Each number is 128 + 24 x the weight over its row's rms, rounded and kept within 0 to 255. Layers, rows and columns count from 0. The size above them is the row's rms in percent of the matrix's.

# layer 6 MLP down (transposed), 320x96, rms 0.135, rows 143-153, columns 0-95
size [101 100 106  93 102  98  97  93 104  96 101]
[[130  96 132 155 121 104 108 141 144 137 115 147 118  89 108 110 142 106 136 123 140 155  75 148 149 127 145 118  88 127 106 159 131 129 130 123 125 114 123 100 127 134 145 157 160  90 112 124 149 175 141  99 118 128 154 172 126 119 124  91 178 123 152 125  84 118 118 140 156 111 133 125 120 160 167 156 149 164 111 140 126  94 122 125 171 131 114 163  90 104 141  86  99 191 128  82]
 [137 119  96 167 121 120 167 110 155 149 124 112 115 102 122 148 141  88 166 167  95 123 121 150 120 141 108 105 135 138 134 143 115 141  92 142  91 116 148 126 158 141 102 116 139 123 152 108 123 154 102 162 130 121 172 101  73 123 125  97 127 114 158 148  97  88 137 120 141 114 130 149 121 148 111 140 195 141 126 108 112  81 184 134  90 181 107  96 134 114 125 108 154 130 138 118]
 [130 118 113  86 155 147 136 130 110 114 133 147 148 153 145 132 145 123 163 102 117 122  84 158 146 149 121 106 134 163 127 128 136 122 116 125 157 134 147 138 140 128 158 131 120 134 138  38 150 112  76 123 123  95 109 115 127 130 116 122  96 142 136 129 120  91 150 147 136 151 128 160 138 136 147 158 147 108 106 100 175 120  64 146 141  98  63 121 125 144 132 187 151 106 125 148]
 [129 103 120 110 130 149 121 117 113 119 121 117 120 155 103 105 107 135  93 120 160 143 127 146 128 105 103 128 138 105 179  77 168 143 146 145 135 146 115 119 136 126  74 124 122 125 175 159  93 132 131 113 107 119 114 136 155 142 141 162 164 124 148 107 122 163 118 123 145 153 170 117 107 120  94  91 137 124 112 145  88 173 107 129 105 151 123 133 129 136 152 187 156  55 130  88]
 [136 150 116 120 129 154 120 152 113 132 132 134 137 112 145 114  97 153 136 114 159 172 110 141 103 136 142 114 123 139  95 131 120 117 168 130 100 173 100 131 142 139  79 132 128 124 151 135 112  99 113 125 108 136 167 110 129 113  85 134 125 162 106  89 135  84 110 144 102 171  97 121 122 169 151 131 169 134 160  72  98 102 181 155 126 182 112 126 126 134 118 136 158  72 119 115]
 [134 135 135  92 128 170 122 131 139 153 116 136 145 102 142 155  99 106 118 143 118 125 119 160 124 131 112 162 122 135 100  89 132  91 185 151 117 140  99 108 147 158 119  82 146 147 145 165  89 144 124 163 127  86 119 128 179 114 145 110 164 133 179 116 113  88 114 135 114 181 142  98 121  97 121  89 150 148 125 127 105  83 160 118 124 106 109 132 139 127 131 156 127 172 113 105]
 [130 121 119 150 101  97 106 148 177 144 113 144 154 126 150 163 132 165 160  80 129 125 134 134  87 163 116 135 121 140 191 162 120 139 135 109 125 113 110  91 123 146 122  98 141 141 104 122 122 105 124 161 149 136 187 141 139 109 128 116  91  81 121 131 129 116 166 158 133 131 121 173 121 104 146 141 117  70 134 111 142 132  98 183  97 117 102 106 136 109 136 111 118  97 106 142]
 [114 129 109 135  98 122 127  97 144  80 155 130 107 125 115 119 145 119 141 110 127 161 159 145 174 130 161 146 149 162 160 103 127 142  99 134 125 131 110 104  94 135 133 109  88 139 129 110 144 150 181 150  75 131 105 122 121 169 135 127 114 106 125 106 145  78 154 115 116 154 105 188 177 101 133 106 145 111 149 114 138 135 131 134 133 131 130 155 116 110 113  42 132 141 143 119]
 [130 165 128 134 123 102  91  58 122 117  87 153 103 155 136 152 113 135  67  94 133 155 139 131 112 162 169 105 127 112 126 147 129 120 141 146 125 101 127 126 131 114 121 127  88 166 129 129 144 105 109 125 113 172 151 137 146  99 126 143 140 117 127 172 107 180 129 145 145  84 133 111 135 114 132 117 101 153 138 106 167 173 144 151 154 112 120 130 139  99 120 183 100 110  96 109]
 [ 98 138 136 133 134 117  75 168 114 135 114 131  85 122 106 145 147 133 194  99 139 137 156 130 132 149 161 111 167 177 119 121 101 100  75 159 143 113  99 103 109 101 151 125 104 124 120 160 162 127 128 166 149 139 155 114 134 119 152  96 133 154 119 110 108 129 159 150 129 148 102 114 123 106 121 121 119 118 134 133 104  50  89 163 130 119 127 120 110 113 167 146 115 150 135 128]
 [124 124 146 122 120  77 125 155 151 122 125 126  92 154 113 161 155 117  61 131 108 143 174  82 121 140 157 122 129 115 135 119 153 165 135  85 130 148 108  72 124 117 139 122 137 131 118 123 166 101 175 116  91 139 141 113 133  87 117 106 125 151 102 160 153 141 139 162  97 173  99 123 120 117 133 137 141 114 130 161  98 168 122 118 137 175 142 139 132 137 120 143 132 122 165  83]]
# layer 6 MLP gate, 320x96, rms 0.119, rows 144-154, columns 0-95
size [102  99  86  99 103  90  91  96  82 107  96]
[[ 56 117 159 141 104 139 146 130 109 171 146 117 123 137 122 155 134 118 166 123 151 121  91 123 144  85 120 135 139 130  85 132 125 133 112 124 124 147 122 151 157 108 116 130 132 115  98  95 138 138  98 154 133 191  69 156 128 165 103 139 154  96  91 121 122 161 113  96 129 166 139 141  70 132 127 123 123 140 160 114 149 122 117 162 149 143 139 183 133 158 144 107 136 123 111 135]
 [100  98 137 166  99 139 146 122 129 106  89 115 148 138 139 163 137 125 119 170 177 138 111 168 111 139 119 111 152 173 191 112  70 144 113 121 120 144 111  94 100 154 149 122 120 171 142 134 122 126  94 142 123 126 104 142 131 148 143 111 127 152 101 146 106 180 145 175 108 138 108 142 129 117 133 137 165 124 151 117 151 120 134 157 119 117 159 130 140 130 113  76 133  98  82 110]
 [142 153  89 138 128 133 108 132  97 144 127 136 122 112 122 107 147 125 143  97 130 114 181 143 102 130 127 104 121 139 135 132 145 173  90 122 115 141 121 189 145 143 131 134 139 143 107 142 108 136 120  89 144 131 125 114 136 144 130 158 128 118 113 144 128 120 110 133  87 129  63 115 126 111 149 113 148 128 113 107  77 163 111 166 180 112  95  97 151 131 132  70 166  60 148 158]
 [ 91 107 125 172 125 117 126 128 125 115 140 131 167 105 105 145 130  91 182 157 126 106 141 124 183 115 159 134 201 157 113 145 128 189 113 123 120 158 127 150 147 138 123 124 155  80 134 176 138 121 144 118 185 131 141 161 135 133  95 110 114 126 168 143 115 127  89 116 153 154 120 123  96  87 115 133 157 141 138 115 109 100 120 112 107 105 134 130 136 136  92 126 107 120 119 131]
 [129 146 109 127 126 110 104 117 146 140 114 148 119 131 120 116 121 153 192 159 120 146 106 118 162 181 161  72 140  95 109  96 142 113 101 126 121 105 181 150 116 126 120 128 130 122  78 107 105 107 101  98 161 135 141 135 148  90 145 123 124 109  88 117 153 109 150 110 137 142 116 122  91 129  86 126 157 120 146 153 151 152  97 149  73 133 117 146 119  91 126 135 153 154 157  92]
 [148 118 103 114 104 103  77 133 146  78 130  74 124  93 111 134 135 145 145 117 128 113 100 169 133 154 136 151 160 152 152 118 126 135 141 142 157 126 126 145 120 142 109 119 171 129 149  85 136  89 107 162 137 106 159  95 133 122 118 116  86 125 118 125 111 128 127  95  96 187 137 159 131 127 141 152 151  94  84 115  64 107 138  98 111 133 114 136  98  88 147 124 148 109 132 141]
 [115 141 161 119 147 119 139 162 111 131 114 108 103  99 184 151 138 161 172 165 114 159 132 111 119 142  93 119 127 144 124 117  91 127 106  88 122 133  88 122 131 151 116 126 129 120 135  86 141 134 102 148 172 163 109 121 135 181 138 112  69 150 174 149 114 156 131  93  91 116 176 113 113 106 152 140 132 148 124 118 161 122 101 142 141 100 116 155 142 159 115 110 151 130  87 125]
 [128 132 109 130 117 124 141 135 134 151 144 109 120 149 134 121  99  99 104 133 119  88 155  82 130  77  62 150 167 150 106 111 140 138 123 145 147 133 125 110 124 144 146 169  94  96 122 124 138 108 163 117 143 105 133 151 113 153 140 135 135 152 121 131  89  70 118 109 139 162 117  97 171 153  63 109 165 127 137 131 132 142 133 126 135 160 116 174 157 140 159 108 160  97 127 158]
 [104 159  99 114 135 151 141  99  73 152 161 114 140 123 124 125 123 125 134 142 135 168 104 107 108 154  87 150 123 138 149 143 143 158  85 137 180 150 140 136 115 108 115  77 127 112 128 159 136 171 126 172 126 130 100 136 135 133 108 159 117 140 133  90 144  75 163 131 121  98 155 125 137 163 140 134 177 137 129 126 101 101 170 120 128 184 112 132 152 117 141 123  84 145 105 128]
 [ 57 123 138 112 178  97 104 164 119  99 142 119 134 168 149 157 164 135 129 123 146  84 163  94 126 141  99 104 118 132 120 114 152 136 118 138 143 173 113 137 151 135 134 128 132  78 150 134 113  86 136 169 113 128 130 131 116 104 129 101 135 160 109 145 130 107 162 146 104 167  94  95  96 108 105  96 153 111 121 167 136 119 133 111 136 145 151 131 123 172 124 125 179 148 113 129]
 [110 113 129 157 152 112 137 124 122  79 127 117  80 137 127 148 118  98 121  89  71 126 142 110 132 126 128 199 107 141 120 126 144  94 131 103 150  77 128 103 132 132 161 119 105 152 132 143 115 159 177 123 110 113  94 149 124 106 101  72 140  99 131 147 145 107  90 105 127 107 120 110 117 171 126 186 118 135 130 121 165 145 101 145 125 131  90 137 134 126 114 113 158 122 146 102]]
# layer 6 MLP up, 320x96, rms 0.11, rows 144-154, columns 0-95
size [101 101  91 100 103 103  94 102  93  98  91]
[[123  99 111 180 130 136 139 101 139 127 139 147  95 142 120 106 143 107 134 135 116 133 136 162 111 144 105 149 151 145 144 130  99 141 153 103 145 101 123 108 138 114 121 135 149 153  89  78 152 113 137 113 149  95 121  86 140 118 162 123 148 104 125 128 103 133 127  96 128 208 174 116 119 117 100 144 121 114  98 134  79 142 132  96  75 109 126 109 138 197 148 146 108 119 158 141]
 [120 110 147 174 138 141 130 139 155 125 126 108 142 124 139 128  84 146 121 164  90 124 132 107 134 132 150 211 137 134 130 128 147  93 106 145 136  90 151 141 129  63 134 143 108 141 138 124 131  94  95 106 149 123  87 117 152 129 153 159 107 113 124 108 179 104 156 104 113 122 146 117 124 124 137 125 149 122 153 115 131 170 116 142 107 161 172  97 115  85  87 150 166 119 128 106]
 [124 129  99 117 159 137 129 111 156 131 163 166 112 115 125 116 113 134 119 150 116 150 119 183 109 108 114 121  99 124 145 112 153  99  96 142 107 117 113 137 106 114 109 133  84 133 112 178 123 131  41  91 152 140 141  97 152 119 125 136  97 129 125 122  97 148 138 175 165 106 107 123 112 129 169 144  86 115 116 135 131 158 124 132  98 139 148 107 109 160  81 125 181 123 144 117]
 [157 120  73 107 169  91 118 126 132 137 110 126 127 131 144 108  82  97 153 151 152 137 133 127 157 116 166 153 133 163 155 125 110 134 129 100 152 116 131  96 174 147 111 154 160 117 176  93  86 125 131 140  74  87 135 148 114 123 110 150 104 175 144 138 117 114 137 163  96 126 102 132 117 138 146 119 142 106 143 103  99 115 146  86 125 146 153 183 146 140 130 128 128 114  94 113]
 [105 139 129 131 165 129 157 123 161 178 154  94 147 117 156  92 135 163 164 135 131  68 138 132 136 134 102 122 127 141 131 166 137 141 134 113 140 106 146 116 127 121 155  81 123 148 134 150  84 154 159 166 119 126 129 145 110 135 133  78 131 146 155 126 137 131 101 127 161 114 125 102 140 137 124 112  50 148 102 126 130  98 117 120 131 122 138 163  70 127 143  77 148 108 103 139]
 [139 148 115 126 123 134 108 134  98 118 123 119 114 149 139  98 105 117 130 117 165  86 166 167 112 100 113 134 138 140 118 150 156  90 149 123 138 119 161  85 109  65 111 110 137 134 159 106 139  99 135 104 129 177 167 118 146 132 142 150 104 118 120 122 115 132 121 127 121  90 185 135 111 118 103 113 121 191 142 140 108 197 129  95 150 116 168 117 138 125 160 129 145 164 123 152]
 [ 90 129 188 106 124 149 128 124 128  61 133 140 124 151 150 119 131 149 129  74 147 161 157 125 134 113 110 116  66 153 117 122 123 141 151 140 139 128 103 145 117  94 112 129 153 176 117 123 129 141 142 152  94 121 106 110 175 117 126 138  85 110  89 111 135 117 143 132 169 157  99 167 128 116 138 118 102 150 113 110 146 138 122 128 170 153 126  90 126 123 144 128 128  62 108 142]
 [118 144 177 121 131 106 130 127 157 133 124 132 105  88 139 113 177  89 144 145 109 126 119 103 104 120 139 214 106 145  87  97 120 120 133 144 145 135 114 109 139 127 117 174 104 119 173 126 155 128 122 110 107  81 136  95 128 135 121 137 152 117 136 138 160 122 136 136 154 142 119 112 157 126 125  69  87 113 156 130 132 180 115  91 123  75 135 158 135 137 113 135 142 150 114 107]
 [128 101 125 130 107 146 159 117 109 120 104 173 105 124 129 128 123 137 104 136  91 126 120 141 139 147 153 123  75 128 114 155 123 106 149 102 123 158 136 107 151 126 118 133 168 141 117  67 155 144 159 117 131  92 146 101 119 130 121 125 124 134  91  97 110 109  92 120 118 150 149 164 108 170 150 150 109 106 150 139  94 175 125 153 119 120 122  97 161  95  95 181 154  63 141 116]
 [122 170 128 127 116  91 141 134 131 159  89 124 179  90 113 142 115 134 160 171 166 103 182 163 102 110 148  99 150 145 116 134 119 137 137 107 149  94  90 173 151  79 105 113 155 141 158 156 125 160 100 129 139 111 103 169 108 133 154 150 110 139 104 129 134  82 136 140 120 132 127 101 117 129 136 127 139 166 102 138 141 109 113 135  92 123 142 103 103 174 105 127 156 117 148 133]
 [159 132 141 158  80 116 119 102 136 124 120 145 126 121 111  90  99 145 131 144 165 155 142  80  91 117 129 108 110 159 153 125 164 104 158 155 121 131  73 156 121 143 101 120 175 124  76 128 120 124 105 143 145 128 129 139 159 105 157 175 130 118 137 165 154 168 115 116 154 149 102 168 102 139 119  81 158 120 140 126 127 126 131 122 126 105  89 103 145 122 145 148 103 109 130 179]]